{"num_hidden_layers": 12, "hidden_size": 256, "num_attention_heads": 2, "head_dim": 64, "norm_place": "pre", "attn_scale": 0.125, "init_std_o": 0.00553, "learning_rate": 0.00716, "lr_head": 0.00545, "schedule": "wsd", "max_seq_len": 1024, "doc_mask": true}
Each number is 128 + 24 x the weight over its row's rms, rounded and kept within 0 to 255. Layers, rows and columns count from 0. Numbers have three digits each. The size before them is the row's rms in percent of the matrix's.

# layer 4 MLP down (transposed), 512x256, rms 0.178, rows 178-232, columns 128-255
115:143118086160142163132118110132140116165103163181126127124149095139113115128126086095124126120174176112064168169126128140133096108134108147114112139131120080176130107107127170163139143125148104091160139155120184132205131123110184093108166136130138142123147119132117149131142177126116180117148121168108117140097113145118162105166101121128123133131151135105128072092162163112148108097094
102:111157113114115152145155128170147095159142135140127134159149162097153178128124120148160121087115153129115177128150109098135096112120081113084167128145116166116141117127107119116107112160115131117094116079136115149088140117121131152132122126090095164110133165133112102167117116146099146130158172131122112137093139091124122114108128134209126153107107125126159140152155147096125170115111
110:134106125133125158139143139127156126143137116107149143162142144136131133134139110145147148087151127140161108068132157140136129113117141159102111138099182142103165127147105107144113122137157143139113119092099116127094087124163129126085120132105071134126160133132151143064166091167109099122142113124132129142128133110168094114085130103142088120147101140095112065103121085094126127111163
112:120143167151105148150163110138127171113109154124158085149116096097133126107128141157157110136122123137097138108154120093093117165142057150149126097146144118150127123128140130175129100153151147138108089134132122118101144179112131174139100122124131158128122138102142147127094142160150157134161176188117157117147123095143081125092134137142078153138122136138117099113139123116132123122135
104:129102104091090134140157137108114155123166109114136136132128130118148141108141168127113132103109083103170157123163132152106116106141147149192165141113104139098147142118170134144118090132169101151170106152153107173135113116148138063147105145086122087111119087146136105136167119136150145169130191074103110140177093071099147116110089156121132123101127175167144160128131149136143114106108
099:107080130125126111144136149113077133188110129108134172142140115122152116160133110153126136109134157114090098115150115149125114143136114153139161138125122084189129139109141134136117145123112131093153143138096199180116155171122115115111133126147160187118116127130087098122122144166126129096139155126132154145161171074104152110137133132107102113118153141150104113144127126131103122102136
049:088116094138077150114137141120145114152118166125176133118158154150129106117136141133124122133125124128137130091080070115111135160118056106147111146056098114118137124066119140133149136153153155131153139127132098135179105126124120139138155174133115134097150128151169099145149122126112134158126125121143114162164127101116170125144152096129092147059148133130093112113092115136155154117138
110:099107117125144132136063129183113113095112158130149116142164138102131079113103130113144140137120163076124121091107129141133123145119105089134126087071142088110164088141117123117139167107133126094123113107137099140107157106122164129140146144099096105107135137165105140134090152143108150138147171102132110163156167128108098128104082136091158128117114117094158129089097140107140101140106
115:081112169117136138128134120147209162097096146116130073138136111117174093158137113122088137082147126108138104107124120136116144122144106155137115100110116099132141066097116141119150132106157146129126116149138128138143102127089133106149106106119078146108123142128124096139119144130114137097114159096121122135106149134113163119095148111142089132103142107118114114130125133123129153091142
017:123116119130118208133138147142117124117108124116128159154130141135115120128084124099164103136158060127129170108152095132094125131125084140084136110129144136165130118079161143100140143107102093145169114154156129115088092113095158113154128117139119129141148105080125117104105141111128138111111198099125095130156115156120097113108174158102094138110149093104133128066109098142115142112153
115:140077150148122139157124127107137114104108127165176092132118136140095106102102114115168113132160120104113150115122134107141097107140141145145126112142105135157118096143114152153152101138107144158124124116149092109148168167094138105120133130152092076109123111111159116095129184094146138137131105121119145120120140131130105174098080115077082120109117143133185152109131093092158115115129
032:134138167153130129097145160142095150127144113129132149122120111102133143114121124144139129194175159208110145064123129148154101121107152121144081146152108132108127128117128105110120110130138172136143084172166120148112119125123145109169123087133089140138118127120123144122145119147154129082092127156103126125139123100116087143170101138166087178099154109122121117134135152098096148130108
103:083135112158139169145139153136116152135150097159126060116124123143142106128110113152120084104124137164124147158147076140111121063135126142122128098162107167138100140172122130112164136153129136154135131140144173155109139156087119129118161142126128145126114121128150127137123140154139144105117100131124093134121106105158051102150151112159164142139144135102060130157141127184116163169095
100:131095112131143121125107121157124128131115127094108135158110129148133165166159137132149080062148136140118100133089075116155171144095138109119157111137097118098152125125138113165129122139133143131078095120096123112098156109117122119130113129141146171144107140152167132068097132119156138114135157141121104143124139117131142138125127116110097084147103168127088118136102133103115106124153
019:134142127127129131123123131134123134110109106168136126145141126093123132154162112144088148110107142149148083099113143151124163158139164116114110120084122181154134109121141159187121129145096103109106131122092125155141146124106172149110096120131097153110103126117117139126116158156114139124071106112109124180134133142122100104147163169130102097155136101116123126125142097180124096167122
081:112099125132143132127114155146121114116155109087103161123140144159158114149155076144142132162092128100185140169117110104134143129130152137117143101144196098162136111067163112148135107119180145146107142106160186118122129146128148100106125142126159142135079148148143106118169091137097173096123155147137095164072152092120120139122103140139116111125145097139157102106122145129127147110178
114:150084124135165189090092112156137140123096173159122110124137128100164128138142091112144120090127140095114136138115078160140110130111090122104112123129176110117130089114141148121114163151132116089164172125139166134079134120143117170151154102136153129093122135147133186105168149125147107109187135125140137105148173154172107156136105125123115098128109120132172100119151132169173107138129
108:164100091113155090144157110115122116094109154134152098126123109084123141149135125140153164176091122125132166137147135108127140134125148116133121083145142123100142151160150145145099104140104120098125149148137136131126158110106077146138103119157135107121138125130106139117113154108118171111102130161152083149137139117138146106130142117109130173104132142136097179158183171119169116151143
098:106126135127161146120136128120160091119139137105118103119136166116117115115126132125147129086105136147157110116125127082138120141070153133135137111120127117158153128168148124154105120184134124152103100118122140083117155106120091146143133130133126133123136129155146163145135085130141112126136095133103169187114116051090153140144092129091130125123124119120123099189164143097176143131114
050:164120126143148145176092145129150153143097119138105150148154148165072162131093118142093070114139126149130120131075146164135113148112079136117151143145084115161118161117112136101127140148138147074146131112155130126125098067156125117145141116122130150116133117161147119144118121151115117101091151115138112143127116161088155156125138100137124077142179107128098134104148137119123128134100
102:126129149115100083144105130114111127129181120123133124134128167155097148141131139097120098128175132165139088115153158143141108142140097146120124102116102162117117172166123140127156112144121125127096112139161148131110163118097157125122088126150183151154172111119089118132102123133125138121119160150164134147106129148125198123092139125139110144112134119114125161154139143130093106090155
118:087154127134056122113137110151149118172128128140141100145116112135109130136144122154131123132120142096148100139158072112139137133084142110161112087136133154136128119105115113113129100154133139141155116114170117125102093097146118134102102118165129158132160148102128173097124110130102135116131088148117171136094089146150153110091137179125129083147101137161102147139094140113120123114155
106:133081102082128179127136141155107087123114127121119168153125136125154122134141187137108159088124133169132145102121133139147151100163109105133120111106120101163142114125162105126106129130145063121181140111100130146157110103121162150110099146130094130112084176138128101121086162120129157153150170119134173109106161102092194125095114104113092080130118146139156117102146142136126125128126
107:105108117140129155122136136140094102157064155156175139158121106079086069112139111133109139139131126137107156167157117076119136145100121103120120091133153141103130123140130149161140108108129128127128118079087153156101128128155094107135114097167141127110107082151099142088146164104122073098138137157161132149152092125092154122110139131139107146140127114142099154109164126114172140159135
096:139109086148135118124167142123121139107108105133118123151152142158143178122097137135141174132191099135108085165127133162123149145150119116135159104130097109146081139134146131120158159105138116139150131147166133152113140149120149108111097161165122088132149142141126124131109140119148141139132151122119113124132086089160128127169149113143146090100144141093081071113104126144098137100099
103:144138116157111110170142137156068126129146111101078133111117090118115108126144141063121146144103167119096127161149102112139126153116068159133099098164119095114117123117113115122138113153088140146128126130123116116129151142109104155091117149183159132139143113087131114156134165103116143121134136106157150118105130151117106164104115166128116114136157134124120081109137123156142156130140
105:085179151149148070092091134140132089174118151145121132148162154132118126158097137098161120120134091114143133135132155142119091120114099125111160129085156128154108128121163122072099170154133147101122067114142124128111131137116115121144170157078132162105136111146143101118119130091096124118127092112138125135124160147095111099143134111084089137134146111168128145122120141156155135146136
098:124125118144117122139161105148141122080105143131134120151155127177114114153171102070131112085146152108118170133167132142153148118119109107106146114108103160132113130113100139114185130155152117117143119132098148127146214159172140143171119119117083146094148081128136164104098141100125113145124144108154108109139105156097133128150112102108098131133105122112076113093103149107144138110108
108:105119130161148111119141076155147108128099155169122146137117114100117156113120141100094103138140126107109097089106134111132079147116136078152114138166133132134148135139108132117140112129132139107143130134137154169134123119099107139105115115159148131119141131168166098137121130096114142121165109169146143154091110180151110123134158133135110179094116126109109106086151077150125113158125
102:147140160152138146126147081123112124167122150151142167155148098132144137108150145105187155145121134156138137091104145149110119164142166118118077150060109090090141132139171131118126176141125148077121134089106144133097145118096107172123134090100117144109177087125140146102095107109132096075145112108113112156142132159102154115130103140116101132094108146140143100142109129177119142121146
111:186143135126135093165151129115105132110127162142119129106151164088120095149125121090173114124143139119168095111119105118087073165084153116104104157145109133143139143131106130146110103104152141137068170118121120136132164149069159124136120115136139106101140096104118113069161156145137154093135099137131115099101112158166133115144139116125120123068129133104094128106146154143072112120168
100:086118106151120117169125078161104106122137137111113127107116104174143129128140142134154119155168118123119091138143125156107129134091101160103080169120152157159117106131104161134079133108112135135090173118109137087135130087171135115112085134097126134111105151147163121113165113101111127059107141113135129141168106159161123109133131140133129137082090132134098131122158119136145107122113
109:157097161109102132154083159101154117093138167158179147091159086150100086121103082169146123123129133133086144133125085097077135141147113075149129144098098151153118135131084097150151086123144110132167119118148149127144129118126126154102146126138155154152145142128136164117086139135168124109140111161163163143139085106130151157123127106177138154139133120148088097141132137150068173128155
108:154152148084107158152124144129161134113095159139128134068118142117133137117161114119126104113136137109137145134155083150108139114122087130113150123078115099132141141107116127128139128124164122149086072103113079119117158135164141137121161135172091116115129111106102108103127148122104184188129101128157096174138113137102146129153102134125134104112119146132111111128146119129104140137124
078:119125150163146143107168139107162149103139119146049136135115194130157180131114150169123124142125162100135104162103110131133153121141186110130141119130113114117189148135142101120144107131073124126152146146138124104148082160119164156160162116160163147123139136105153158131123108116178148154131137112094153119150085094146149125117120094131160153166132122119116129113143104135141140145162
108:114091135138104077137183115157143059141104133168100153118135094136129114114171121156098115152148123169115157100121105121159104166113121150108158135068135136139113107134072126175120131150190124122124097133138122142137100176127106141131130104130126154182107169162118148087106134127147104149149163138087126125141140114105075140098127120104130122144150149158087079090137106141147136087110
115:065094156115147141092118150166085123115130108097143073123133167162174137144109130124128148109146079147186140144132123144126137149154115095116197119127128164153119102152135144123129113117135144123125115149133133126123128120176118160176133152129114164144123114155138140126138126095157145131139103172126138144138153147091112136124124119123101118107158118147097128142122119169138130102166
114:141144111145124154099164083101143135107162153106139112114163117136144154116146141172150167093114156171122137106140104110111133081178111134149149119159160120138124089125131174116145121139145189142142092176162144085119114107163113155140125120089116125146095119113126142137140158137128120127154137117179077092128115073129149067104115135117100104113094116159102153121170150134138136149104
093:129126187157141166171114134148124157080111115139117173146123114128139123140079188115101116102125118151151109133169135154125130127152130166135178128156070177139144154124115182107128133124163150130153122109106105153131136079126107134130136136126125131179136133129094102153124171128089164138112141144129122137132094109114113127121070147145168158098119129155063164136107126152151092118098
109:121123185123153116137112149118110089118146140142127154112099139156129175155104135157111138110095122165130130119161176115120105124118153080118119159094153132144099115134105116145111116159139112112100086126142110117066137096157172114125134108171087152099137177165122128119115111143120122110137106141147175106137164111158106191132115121148142129111086128100092167142096124107158130144126
014:168152130153104137124102130152149081159136152159100133157098091160170118154117108109159137122140138135116128173122135152143099147135141188111123140113129134112160140151152155125138139106124170134146091115092150120124152205168141120157117140144070096108149140092150138159123132100127106121160160072105130161104110157136133105201146150090159158150127106148122165112112111114159168195114
099:121110125167126090098088149084128127132125093172128103120104103135160142172131149144118111075139114127134082093108126108135162131119115153096136137137114168138131124135122155140071136099124090117119105153134155052069107115099120067104122137128167156168154097133085082129142140134143126113103153122126146185096146150141159114142093137162102148095109113143144134129142074132108143113152
100:110114109118116164141125157154085137131154151136157105147131129132073134110137117145139154127147140109143077077129112157125130133114077115103119115113100134125192139154152121132127162160125102132103107135147134108149135094099116094112113141114092139137123121101141114114199147159188150131126118101100140136143142148155163153140149144137099124147103127123126143139155145102158115127109
117:108117117086117151137125075150111143129122090110121129164136143153109106144114122120137133069144139087125118111129119139087157086099132154174120102170115125155089108133118169133165162139086124149130170135140124120130118124130152112124098118130127105141089128129139075164113171153161134082138154104176121132143123129099158134157126142120100118104108118118110129149125135162180082104065
110:105117151133164164115101195118181151144081113108165150147128104092126118120140142080142138110156093148115098091114119147124129113126099106167112106133102135109121128140135130152184121153119143102121125138085114088106146155146109179067129121112112120117118168120146128120103113176112121085144112105095158137094163130160109119147168112135094128117164107118148116124077130126161111063126
104:113169140089123117166084155093155095115122130105129098143109137129138119111180097087081110142128067149146131142142097088122142112086130144160114120147102085131118140118101148134129109099129173163094116121162169132121181131141158111151142108096092109160136120097147110121125118112186124087135116186141146124167118089161136210119097114149134128104162148102147126155114115119154122174116
108:164139146093145158128117095147177133140117127141126174119149119114103123140111167125131148087137105157080137105100155105137141143128133094139164120143146112092115178144110162140056132115108131097136129135117152154125161168145099113147114109169126155148128134093153117143113133189106134158122128124068129076145098119148104143143101141144081134110100136126143088118156145124149117141097
101:126130155156095166170102152102140140135161111086203151160150166097129109121102144152132145127130099133148129126123089127155107142131140117133170124126154120125084146193162150119114104145151128141129139121123102128101080132136112097106121149136113095179122132122157134138158083112135096126100118167145102189155157142147119113132128148127096132141147104112138093145138136104094105151139
051:112157111099123122115107119147128151141101146102121179099116095114114132158154153131120142106122125131109124134178151163156116136107140112137172150147164149152112176139112096118172137106152125105107123134111133119092132127134113075151138127101138133116141076091127166103106107146122122121122120147135151098153151132139118143066108139185110089111173085141114110088101123151108109185070
106:139142140110092137123117107142098133127106123126161158131143129139099128142108134155143126124120135105126105091144112133129122208139123163139152161167110169116167130157108125160130112127178109124108132110139148120129175141118135126104123123165165155122175109190116144123155164138094130127115114153091091133159087147123155155155089161108090100119113122105130140122151075099153115133178
092:108151099114145150155137156138144115152104137111124134131138112144130115090120106164104164115164138139120137158111124125159143129142171130080143181164115145149093170076104093116165136181128101076135133160149100067125152131104133149146139160092114150139133093169100156171123154178122085100118170124144134143112145074164092092086113106089097114149159159106131122131155106148179145132096
105:139135118134161160128128093117128121119119114138132124101108125123155108101150139147106129108103174130114140126138102101123116105094100167157139132137144131138125100120143161148115110102138118097135149137152145082166105143128109077055126175120095104081114175151122146062139087130127125118105144125122091151096108118101113127120136086136136152173120152129102091088118145136094108129136
123:115139118138144120097137109119148174130149126172141105117093108108113099118129117146110134141113112136148129109155115144131119159139104132178139073131133114122122192104128128181125128108116137134173137126128141152130160119112098150127130075128176113138164103130107180122179142161116120161122131135113111102068117119143115144174140177146123121132109105076150150124102105107138147116107
107:104116143144140127115127138172145132105118140158106153062088111115138097123117118121112154109163115150156134133132119151121088157097082106139163147129125148143110118099144128116134119119083152111131121098108158100151154118121162126186105101142126157116119108125135150138102105147089144088139089132145111143139136117149100133092098126088136106149090104122135114114159131117161151105108
089:120107139111115141161119116136129104145116111176142078140078127141132125155111086125126159132147114081189083139129093106126138121111134163094127104137139112115156131148126154136102170120110151108170130091137133137153136138185155159151101116131128105124093133123108093134142116100113111134116109124149124166153127100119116099118121166122126104115150080164127149101163123121148155102145
# layer 4 MLP up, 512x256, rms 0.182, rows 179-232, columns 128-255
108:118102115091140154130126135125128151153092098145199120094097126140148129170109163086112123154130141151141128087070092124126085106108125123142139108142148135154135141117109087124157123142127157132150145134131095117107086106118156103137157164174133103089150148107118127141099121123109105156125126095142111102106170121125151134143132135112132112150128152193153113136127130140080114092152
119:148143160097114160105097135127097136095149118111081142123090111166119154083117131155129123146151166122147167104113108138143123119118083111133172142113111141101141165137138150150136112112135168139118170119127105124113075143084122114146140101151127134107124113134152130080143166094139120142085142150152133114131198132139145160121141098098151095157141119170103145070107147133167108143114
101:135150101123104135151154103132149132162097126152172129152118132153147133121106121165124158158118142163163094121102141098093153079116076153097112144129106101110107104115116100141109125119115107084092172139175101108136130122156137138127133151095135115128123123154142139152111115164096107139098125136114169111104134110156117120134100111118143148128110183156136127133145121092107152079136
099:100128113159123116115136141128115136133159148124097111124120105100133142134166115143169137187103121104114166146108097147149169133094125136124105107081150092137122118135147089107179106139081175098112128162143126126154158156165126151136131116136159088118127133101159156121132142118101121089149120147119138128134129066097127155138093122112121143125202124106135137151150162151090138132168
101:089167131096138125097115127161128133138098119110140138108115148140144120151104153110119141169153103069137131124147083155134151097118100093139141169103126148115129108115130111130105139125132135147143150140096111105104131136146122167130113126138150109089105150099100096148118118136125124098155108137162110125082144181141104177097074154140129139115113129137147146125129197144146084120177
036:140112123100129130156137151169113087155145169158136153115146109127144125138109117084104098105128136103130084137142162162128106113117139157111101178074067151150089168110129152134152153144156124113139145089077094125108113149086108132141091104083145132127134152141147143157110147135133091161092111168159091131107155143114098093091093148094147103125100121125135113145099100159140127139132
136:145139137097129115129159114110106124111140086141122158191125127103165149138123165144085107132144109095090178137156102121126149116158129107132108161137105163118111141123146122179142117112083070113120136104099098101127082172117090145160100140102142117127109141134115170125129153103105121141137123145116080130135092137174122128090162144127123115088106136138110141124109125115097152129166
103:114134123124142138143168114162145123117143115121092148166117123161147118129086158126100126125124158151125157144103145148126145109166153141105071121109155125101158150120122102132169136132144097139115134122166144160175097126171179126144109092114076121088118163133131123180149120141093131127081128119084111135146162129094176141126127095138105155139116124113143104160085124134111119109104
014:071157155112152161170147131135154145152134133152147106083140169114123131167121165152114133141108137129105130153120172139103159127124149126113120115136203108098124140136135146156116143150111133126089125094122168123124138128144123085118086117108159159085119153155133169151154142153162132140106137132134130093137105092130121160155074123108149117124105082124119132111165125142109119114118
119:117104142107100092123135115092148086148132110126137119192148144132127117109092104108147156147138115132098128159115067119093172143156148115125136115156132151119128141129167134145099171114141117113184138147151141106152138125099138111177114157158121106126149107109133113119093141106120096157113108159133176140139114093149114155106112133084133149152090132146123166097106106104127129096136
030:118099137126114165177132109151094079165144126168136114184118155150138124098114137087066152154068118115121117147131133123111127120145141134156102134158132151153131115129156149140152118127145115133082168117103110090125085129130155121136146110126110136140105133137166114114099128111151134103088187134116128103142135130138123081107113139082144101145121137124112138107093135151168118132116
110:109149113144117129140128147138118141165136101169138139103176116134163087171114178119146119118125130066125112110145136118131156146153113116140133120144190103153131127181168152127143101126095139099130153179130105129109115143132123066131103095094088124135121161098163124143128164116134119174117122072122152123134064128132074127146127110128135126136124113138124129125104111137152112086136
086:104096135138115153129169142084116114164128145135161138116101138121144123141122125154094131106122122150117113095111141110114115123138088151123112142158121093128140117172137136124121123117124104101121143107107112141123119111127140132122163166122116152154150159101118076124082096148117104166138138128098091123121103125080139104093122154108171128118113140168173156142094124130100133120134
018:139101142129116069138135113108125108152122145121112104158144115147114152115121122134147115137133140096127138147202145141135147093164107170147082115153138079141121156125199130158158135117136139164135129080163115112146109147125164108148101162128091132112085123112158104099160153128142119170118132159130118124165100133131134196134088149115125087104141133111109116105161142145109142080170
080:158134116126113133077147171133117143131114147168145114141133127117131126105097134154127144147165136092161121107147175154110128135120108079102143116148140113102123168164148150122164115138157097176073113146100135142161133122105122077135153142096115147143126101136149130175109144086128122093096156102167078132159137155098108091116125085111162104151152119163158172089107126147122147132118
124:143123152059168132127118145097119148096111151135122115175159134131115174159112110151099142103074122119124166097112157129119123130109159184154166112141134100129142088119121086143144113121162164107131130151143106130108099145122127097149164138116114123132127136144107123075172094084096093162146133110080074106106119101131114113139116121101125182102185180124098162107186168100127156109106
109:102154142104132106096169126100100132094106110140132145121089157152145141119122125126077135169140168128158128150138171132145142132128113079094123090109137150117140131144105114123144104163139183088098087135160071123133098108103140099149101173142151127171149108127106159071133147124110143154110145177139096169129170125138166120115117101110145119128109152125171149129127149088111125083111
095:098121118118140111160101136097132111098171111150151134082175165144115139108136130128116139120103113113134114138185163080124129085119113143078123094171115154104117163103114103153111094109084131122124135132091104086159121114110118130164171125125150086133123170086136135130144171115098138108129087170143155131132115128157146092113132157136131106140090198103152120100108141100103136139155
041:172159146134104112134137128121171149120151168158098149115108116138141100138141094069135139129144199124107113126151138140102135111121106151112129174154074101163130138166129122130118089149103126130122122122118138122172113173160150115133155114168102136157169163121125174172123147128086118129137122117159119130109147128148133104160102114124123104136070114153115160169133164081149087140173
091:111126098135134125096142127130128124090141083121123137136098138078124116116138094097160108126122128084134110150142139121138145130119104092156165158100114140062144156160138108142110172118111153156131116128119143104132142106093103103140158153094115148098083181095117159190108114114137112129058104145128110126173152125137159176107113116095155138161142130145106088136069109100087101098164
125:165131125149084094096146130120159156167130110131158133132129118181147150096122139155163149107134133130112117145149141129044124126157143126113119126133108130139169159150153114138133101149108119119104127110118120168131165150175095131106135125122111124134122146123188148111141142136130184089100132149106165102121206139112118134142126127138139108142109117138092130086137073130104125113092
085:133129113141136150140133128097094134164145159127110129123157152128107182110076142165111087133167139137119097142131140127134121116143119121106139122131134151108141140112146102111104109151140115131145142164095131117126127105129123157143143073117129097128135134127140080118118131144152108107131141130118116129146099145157100109142153157105098164094137090143125139121125133150106081115150
107:198104121175112123132125116144112116163174160106083082147134163154136120137109116150154075122081131142091152115139119114130094134136145114137121142136124108125155141141129146116149128119162133153126146114123125143145157161139145107092148103151064160129097130147157113143157118080067129145122155128092153134155116120108071145139127103121157124103107129089145083135174135117092119117094
084:136120133193109135126118101165140112097164138112159125130142169178118147156115138125141115180147157168124129120105157129113138150163115104141126096105122153119109139114162151128127160146097096099154144116115092124108111163103104137114153138137161145125126144124138120127166138116056129122152135117099082089108111142155135142133120110157169132127140147125122127145104106149111117118109
110:091111119153125116139161145135161139140129125141153145156121121164119124117101129160111138143116121115080150135098128119146129138128139115114133134100111150130103159147123121167110150133098120138130102107052098136124146112163156158103115142149109133159090164117128147165134175156128140142118131148134102144132109115102146149085131132095175038132143155143156121180102156124096137119151
121:157106113137122117171154164142151142087158170118147173132114121161127165108161137112128138101136145094143117140081118094104121133141111161106139135120089108178168099107120164120156142091112104137138139066102071150111086136145096130115120107127102114119117110094138096127148122117124083125092135122134104091129144116141157145119141137154125096180163114120142127136137133131131136146098
093:167095117089143110128117114151100149105125144138123132086095137149130121148126175136139125135138108130118129080134120126152123144102151198141145157132163164162117124116148087175116142155123110093115133131139124133145091174120132104102098173107100123141166123118147114145146139099112149142103121105144109144139124098137106111157153124135090086091079165214160143135101101089095189136099
111:113162105119135121122113128128085164146121186069127096136148138112169145107148104108149186121129143099139141156111130151177098093106132201099130132156136128121116160134112133114147150127124104130155127069122110132161127158110114107128112119142135111143102085113105143138141112119091107143137146114115115134076096157125130120149105097143154126148161120124192094121179149129155110121139
092:108142131141103116134117131135105137124103134111117143167138164138121135104153089129129128154108151093134103116133101150131166145130128129118108164091092087174107140100123137083111146092083158148153104154126105124125137138172136151167120164131147178116112116124140139148115144123096086118114137100132138123112111099151163182139107139140145105167131146114121141153116106147118143132160
110:203137140125108138139175114119164148124144151140134161129147144145123101121123139100114099148147150134122131150108117102087142106135129098140150150124126122096113143108124102187116132113132166125070155123127091124134138131121135157125146085185124109173113160092098152145153088095114128147132113110126103091155135124116094138108176073124110129145149101085135119140157131131185161116152
099:122147124096103098107146107089129110138128154129128152162123119148112139098134128102118143114157135093109139122127114095148110095122104109101153128129150138103181114132138125137151103117137100131168098178093126106180136140114176135107107168136120133116056132122141134113136129110145129099123123136116119099163114185133151136158142138095123135172114127064163166145116117153131130099105
092:141093154130115100147126096116124137151150138178108137117094152168108087122121145112117162140144121109101164109160094077084158137110139098113133166123105157076167166132123139145127171096102091164146143160122151116136068123120119100125122142130101172116077111146103176073123130088149133139115146149136110115135127143129141161154103149142130122158131126159132094160142164128086149144155
098:123092146095107124126147087101160105154125161135115141125155104121115124139117122142134189130110175145099109108115126091111100111138131120129092099101120125090154141137133097157133119061147145148101106097115082118136119110163147109153130159127133105093100152114126103096128128118079126168112153155153141126185095152135122105135114110103149120136161155133144130138134106133112146139134
066:097124123084150126047096131110119110104142153145146075128124132192130119136135116173124130138124096123102118107108155187181128119110144121123098119121162108098125127149140095118195128113142122152107123136163126109140147116141149132160107138102129145127145154149170157124142179129124086140127193106167110100151113127166148114131145070164134093120133111124140149111106151119132129119103
115:153164147113164175128126134127148159172071149095153127166076124146148112088131092148101118172107148164121126139116080097111121120124117130107110102157074164126156117125157105101137129112113145084173124172132143127139140096173144101126131131132095143079124119144158139126125111119104116125139140071126125151180145114107152097135097125124125138125149114163068154138096139129104159136114
098:084140167108151115131126155153107146118130133123159138125145167169172096085106165122085117138100141149155136109139144130125198128154131133120133086129153143172110125136145130111148134112097122128159134136125132123100129158195165119156116128127165116154126128104115122162095138066108115104079128135091129126131150156123121123134177115132112123146139118101084161089135122097154101072128
111:087172124153119129116168094128147097111160101162135120167164136126119108141156096154117123147127094135134130123099141136138141128184120108122129115093108078123132056121146115126156081132124160112162115102159091147111140131131137148165121120095172090144101150107106116123123139133099109136081081109146115104124148088106160098102115139150153101148152152137105127094137072097149124128113
107:153117099108137140122171102139139138151126129129113115120135167145085171113121098145123151128160157160082146134104115121112142151129136137126117152127149073135136128139128083120134142144128133089112111108086130097102123126126134077158084121095141134142153104144150133080130112129157104122098128125138152134130129123135108133171199107077068093148133122128128107146139116133109148119122
111:073120109091132127179113148128115123109141137135119101099161115148135116141135103100115131139145147115109074124134118128107147143156183120114091110099141143137107141119104102143116115097119113149180171102141112081118172151106123125144108120126133156148155126122120112117083140144102144139148116158144100074143128092137124062164148153139101139135123111090149161099164142100118152151122
013:132136124118098128190133155128132136149114118125122145138097116142146127120129168144115137182114126153112143125125128077139133119182105135115122098137163129112100084118152098096109134140104150156124112124090149110132113069125190123126116122115167170130150189110108134141113131122111161155142103134171107103095141120143129134173128124173135128147172137100145117098111158163121121172136
097:139160142173114126108123106144092144143118132114091159139106140146153153137127123158126108129109078141106138083121138104125185119126117131074162145118161150156144135139154135161128166090121118146111101125139136083077102109125123105122123084163091154178168127120122094110163112133143114128104130088151098096124124121122147129135120102127165169128116116151088158118163142120119115144136
103:135107118107114130151159117159139115100098149110121118127141104141110115106155158110124127128087121105140122067116104174082164128129091124064142110139120108152167157124171097134120114106118067157102152112160128130117102146098154139147149086140113117114104196099169175088157118143178117154120152097159104105172130176107094100154141093139116138140137124162102144103139129105185113150156
136:072094166159156114109128151143155168119126111126142134141121071125128147133172151119132103177123173116136125078110111125179107128108136127133143088085125120105183137155120092182146156120084134163138127151162133128148153120132136132130125145125119116105137170085122128133099147107102147160117114133095135093094127189139167119157125117160160120121129116161112147184138125099119116152139
093:163152137165141093120149175096137127159117108095149128164139137148100107148162136120142119120096141126097088103142171148157137105143143089119137111175119128176108142130128165164100145154148100126145146131117126133189079113168131157077132102082123092138113136143160115178106073124172117111135105107141123117146154121128096089146179124124194088129124097127164130097139099109161102097145
092:142122165148150109141112131123119184127132146143131081159087127101170132106112125159114126118129124136095173136155166109132185155138110144151129135125099142114144131117147084104139121128109133124122154106102119142115142136158118096119106121143144131164101125157118153147129098099145108121108122118138139112160179128131096166135056138103154144149163164179122142135116147124168148146138
125:112157116091178111122156126110118154110126146155130110145156107094135149113121154159160137130142163128129143146141131132124078087094122128124128170124130118074126114193105135152156157117146105129134133141141123113119145120152160099109097142130151137098141131138110168128130159083129113122104100081144097095081113118102108188160137079140136104128162148102120120149128081120094129124133
092:099135138154102104139107189165127097143120133107097140137107131134131133142162108171101139139118107088102180117149099151145132159161138112127127149151109084131164140159128148104156142117109103169139137147152139129123126148128119125095120113127151108160114129160167149114155098062093135186115171138145122160139149139128118067148113127102099131119095116166059093154115160126100103118108
042:166100097122074134110168161136144103168149102076161152099141141128167118090135155121133130127101110110130109098140126144122121104166164150098080161132083148130099144101122096169117083097109147075142144093133109064144152151121151150140128129128116155138130127125100127182117147132127079156126116127151063128122163120143150146126155120118154126138158146145132099109122116148141176116141
097:119112124119157095111117174116159125077141102122156164104091115132163143107103077139102133173118147118168093145144155124146092129125134137129071158143101101130155112113148105151150114128137124093109114158141148138114115157150122113096109125127157124112159120123130122118148167128129172127096132164102086130178112135161153153129131108105131111144111105121110134149103133109138113154091
099:150146163185182148122111143165070175122097137080115135161080119101119147185102138126132109151126167156140175136125120058160100120127120140144085096123137149132124085136101140143105101122130118137093116141106123109115108108179119157115118115206111178101103130115146112122133152103093121134082100094121132084099097148116180138124142164100149104110151142085164133114120122107100112133127
125:088130148091143098146100142111143118115117102087156108136151121156088106119114113146102115172164157166146096140121096146151134100148135184109133131134115089112112118090126097093123145135118090065143116140094150132106154111101115125127100148123107137118142094125105157150114189146138128153144112101143096130112142140148101138143119151123138134150080127110141098123092143093173129160113
107:104115119112157125136135139161078117149111113108114124118146129114111187124138126149145089124116096124065165123112080120153123140125137100135090087096114183158133146101123115112101136152136137092125140159173144121089110140132132143113154134116126103162125143121147164135132146161131134116146144142131124158117142143129112094146137133097140124153135128159152064081131136146135152174171
122:175151146092112118128093117155083115136097109115146162122124136143104122129102143133160083157133125144109102119105168121125114087147160117143114060094109131141130131170137156141106126086155131176110146131120128114101072102101105116125148120165089145124115178116156112145122128118131117135113098100144118175131097160092111124127181173143118129118100112134113149147142180091103122119129
078:143109137122105136114136082135149135128153140115129142137120137084133158180143124118121177150145153149120117114105113148136126134151171094160110129113195107129090125142116119105094130137097123147144077158127133175125100151138165105090146128158155152096128152156097077100112150139070117120160138143122149112131091096147090128142190127119089137109146083106140159150157155108101142129130